Weights of a small transformer language model.
Architecture: rotary positions, no biases in attention or MLP, untied embeddings, normalized queries and keys.
Each number is 128 + 24 x the weight over its row's rms, rounded and kept within 0 to 255. Layers, rows and columns count from 0. Numbers have three digits each. The size before them is the row's rms in percent of the matrix's.

# layer 2 attention value, 192x128, rms 0.146, rows 182-191, columns 64-127
111:130182128137111120112084096160098129140118118121115144133119118106115071180099083115084112158200119120150159110105186135112126133125097167140130129122147144150161117165158116106128145150129129
112:127075158162111132141137123108136110130159079109126097142108123123110136131108142076153113100128115127111096075140081119148118167122167142146160155090112109156105118144109126112114091119071122
101:106137109134156151132129121107154118148138114082133121092126135140123127148120153141094133135163096111111157111130108119163122154165124153142139150140111141130132164109138109132138115097131102
107:122089166134151126169127121124126107147124112136148162155154162149121131146125119101095055150164134128119134142139142095174105093117139133135108103163123134124138125143126152108111131127155134
109:183111125153158163151125066144153112130106142134141139125140154157115084095110148157112164137115152134165112129099081097137144129143159116111183146102106085148145155100143097133104168120154132
103:151156123164136067150142143102125162112123094107106082147111111120158092130141105121124112102130141110156139096166141104171120099123172180120138104090101107117133096118134131082074154114103102
116:136110135159118124149137143095200115144121121139142079108128162130114129106119109112119131128159142106137149121139122127130127132147159121161156163126116105125118150065132178100129142144113124
102:126063124131111157107137088133079093104140121123139140129133135094123097132141133093126116126129159143146154158108083117167134149106147180122114133136098130123136079184063128149137118100113107
101:107166135103113150140132090130135101111142108131142136177116135187145124135148120178105185103106105117141138120135154059118132102141155150174181129133161102092079149132144113128152129136124138
114:156136145107095167106131114145141107132147174079115149104143120150155093128129159102129111157153141140152146122154093120142136102104127120100074122114154106168108145058121133117097089149134110
# layer 2 attention output (transposed), 192x128, rms 0.106, rows 182-191, columns 64-127
113:119140147118139152109140152086102088129163113160102163141091154117136124117131132083108117084144144100145131155122126120149170156146064122108183133139128122122140139113131135176119122124125093
126:120130160106135083127141096156110141145098154112103106157109134162126136133110096163080113156093106178129160131068116102132103172147119156129075111150159143100114087134135160132160117128118168
116:117096164108124107175117158103120133121152175133129122080125134172107087109139112064136157114111138114126165144145099129121090121140164151118099142135138127111156169150134110108146130155122131
110:147152119085171127121123093131124091137141158138108140126134108065146141097159113130116148110173156128172116108130125074160175105111115162128153114104166090078123140142115136114134095124072131
121:112082103100116122113134144137158130071067160120103116102122153148165133103144121106165135141096141155109164143111096134142110182098086138117148141096172142087111131108113160118099114160162139
119:114113121128116111121173153136133133096144101148082147116150087137143138120106107143127166159134138131167152111118165164076103127110099147133139145125121107123127123134125164139138120082160160
129:141109170098123071147147132109095141152093120104091117115116088117127110109123114124121154130129133160113125126132120104130068098096039185130111145141127133142176158125103104155140114111108183
113:120154124094164162109077113116090114137157155122133149138122190112132134119139131206135151107104212123146120103118139162168135138193129138119143146137141130146123114147139129120131113115115184
112:168090127153123107122116180101127125134126127101103106085153074142137127157122105166155099132117061134132095144164114105126121137144167085083121110115154135123185121138099170116097106129167123
132:116137079141129134141093092085142158106147168114159104115106156170109133117106128149137120089121138105100150119094083128113110141129132112097148188104134142089115124120143131136116134096112131
# layer 2 MLP gate, 256x128, rms 0.202, rows 0-7, columns 64-127
103:091120101052096115157071133118136137107121121170124146136075138112123147143159123115115088144124097117138122111104118195145140133110175114134161146114104117130142143096137085104127131114148117
091:104068124138098086098114146136126092122142139164149139109139110130130093163122119097116120138137110095143131150135151085087091092111084125125145090139107143091124169147119140145128171118141127
097:195107144124143115168131075151115136132153105099095098132165128132157160133121118114124115105099097128089129092181104063172107110137095133111154122146112136113145111135113125107138120116126081
109:135119121103096087152083105127108121082108106135096103110130110120147119130158114145124132146111110132130118148084154111109116074138169101124114118128092118123140114125118170094165130133133121
087:129110103094135142152138147134138155114130120150110138120117120111183168116159124143116077110144123116181164099140103111137111105144133125075168120134146126105158142122101134137092126123124152
110:131144134153128131113124143098128114099161133097144101156133149113103134131110088145115173130141159114120160083144147140127122142123162094144096140134098131127091108133117117111102162103148139
101:157114132104079127117078139134156128145180108126137158134141117141158137174119135157117125086178101109125123097151119153125136094150161130118155119118122116113144107111176139120135136101156087
096:154123140138120145147102178153087125137109119125127115116116106118107098126112095128098101131083097154168113123135147111131131082132140116094098151100138112159138097136124148141107099131135124
# layer 2 MLP up, 256x128, rms 0.197, rows 0-7, columns 64-127
103:115144140155091126093119077113122136126165115070114108145143133125129112088128135173165153134126143103116117138157134110146098123108118151162145111093141132117128096124151152079151106128102133
097:090122096144105136133119145113147119111142120094150158098142171129125141160145164166165071104143119112108130109127122163199128107142111115119140156145136112114126154126086138092153110104128127
094:139101098180146149150135089115133140128182133137128118143111169115150121146148174117158094136142125091172143161144079147133151131141119164099127111150145114139192129097113130123112119132117155
097:112138107128153139103109157114157110145146117127144158134147141081230143091127126106124142137099156111126085170116095156116171147153161137129148152141172113125082137128128112148102112125122115
101:142143122107119110143137119139122126116082143130122143126154121158138120154057129119146114123143139142117129134104060174126142189152124153087121140087090126135117111172117133158094193128159098
102:117144138122109123136128098105145122116151157095155131157113164107093129139149113138118121127145136102154124099123139144138159143135115093153152108143110147179120126155129133142126172115144134
105:156091132110117110154157115136106151142080101109111117130079134120143137182135112149133085156120135133068153159131082162121140122073159096156123104147134118119120123125100112139153141147183119
102:136148084131133164119119099130143121150148134137123132139142141109116084139139095135119146108122153140146126114083149118092140134139137105110108136152161099097115083136163140136155095096129112
# layer 2 MLP down (transposed), 256x128, rms 0.107, rows 0-6, columns 64-127
108:156111136171125098114132145138130127120132148108168136177181174115134134114144133126165158117090148162158118096143151146164092111162135168104082099177132140144160132156084141083162138112108131
096:138128133171165127095143119132177166150178155119106116103142115103125148130096073124078171125116151088134142130090100128121115083136117104137095119150139142130117147133185105152122153130111080
094:138175092112107134091143161093136148121153111131145149126128152146163110106068139097114152116128156118111082155093118148112161103099178141116170103156138107113128156181138150155043113148099131
106:117169168163147150126129110152151122122091126090136179176126117165152149158131174151131122120155104152112095128126094131163142124125132134086150140122162120130134117109115138134113128117117107
093:097078111126179136160147155131146144162155130185133131110102148149112115114167135095154157149106126137104139070131125158127102079118119105120089140095139143153155126141155158161136137127112144
104:147123108091150104114139124149155129129120112127119090075129165135121145122151117151157097164124116157079098105130140096126177172148129145115117096092130108153099136139122115138154168150137141
098:136117130091122128121092125164138097111148150134114106153153099140099117138166151144094173109147137112109122083122142107100120118163125130122101175129131101152144081116143174149103106118083130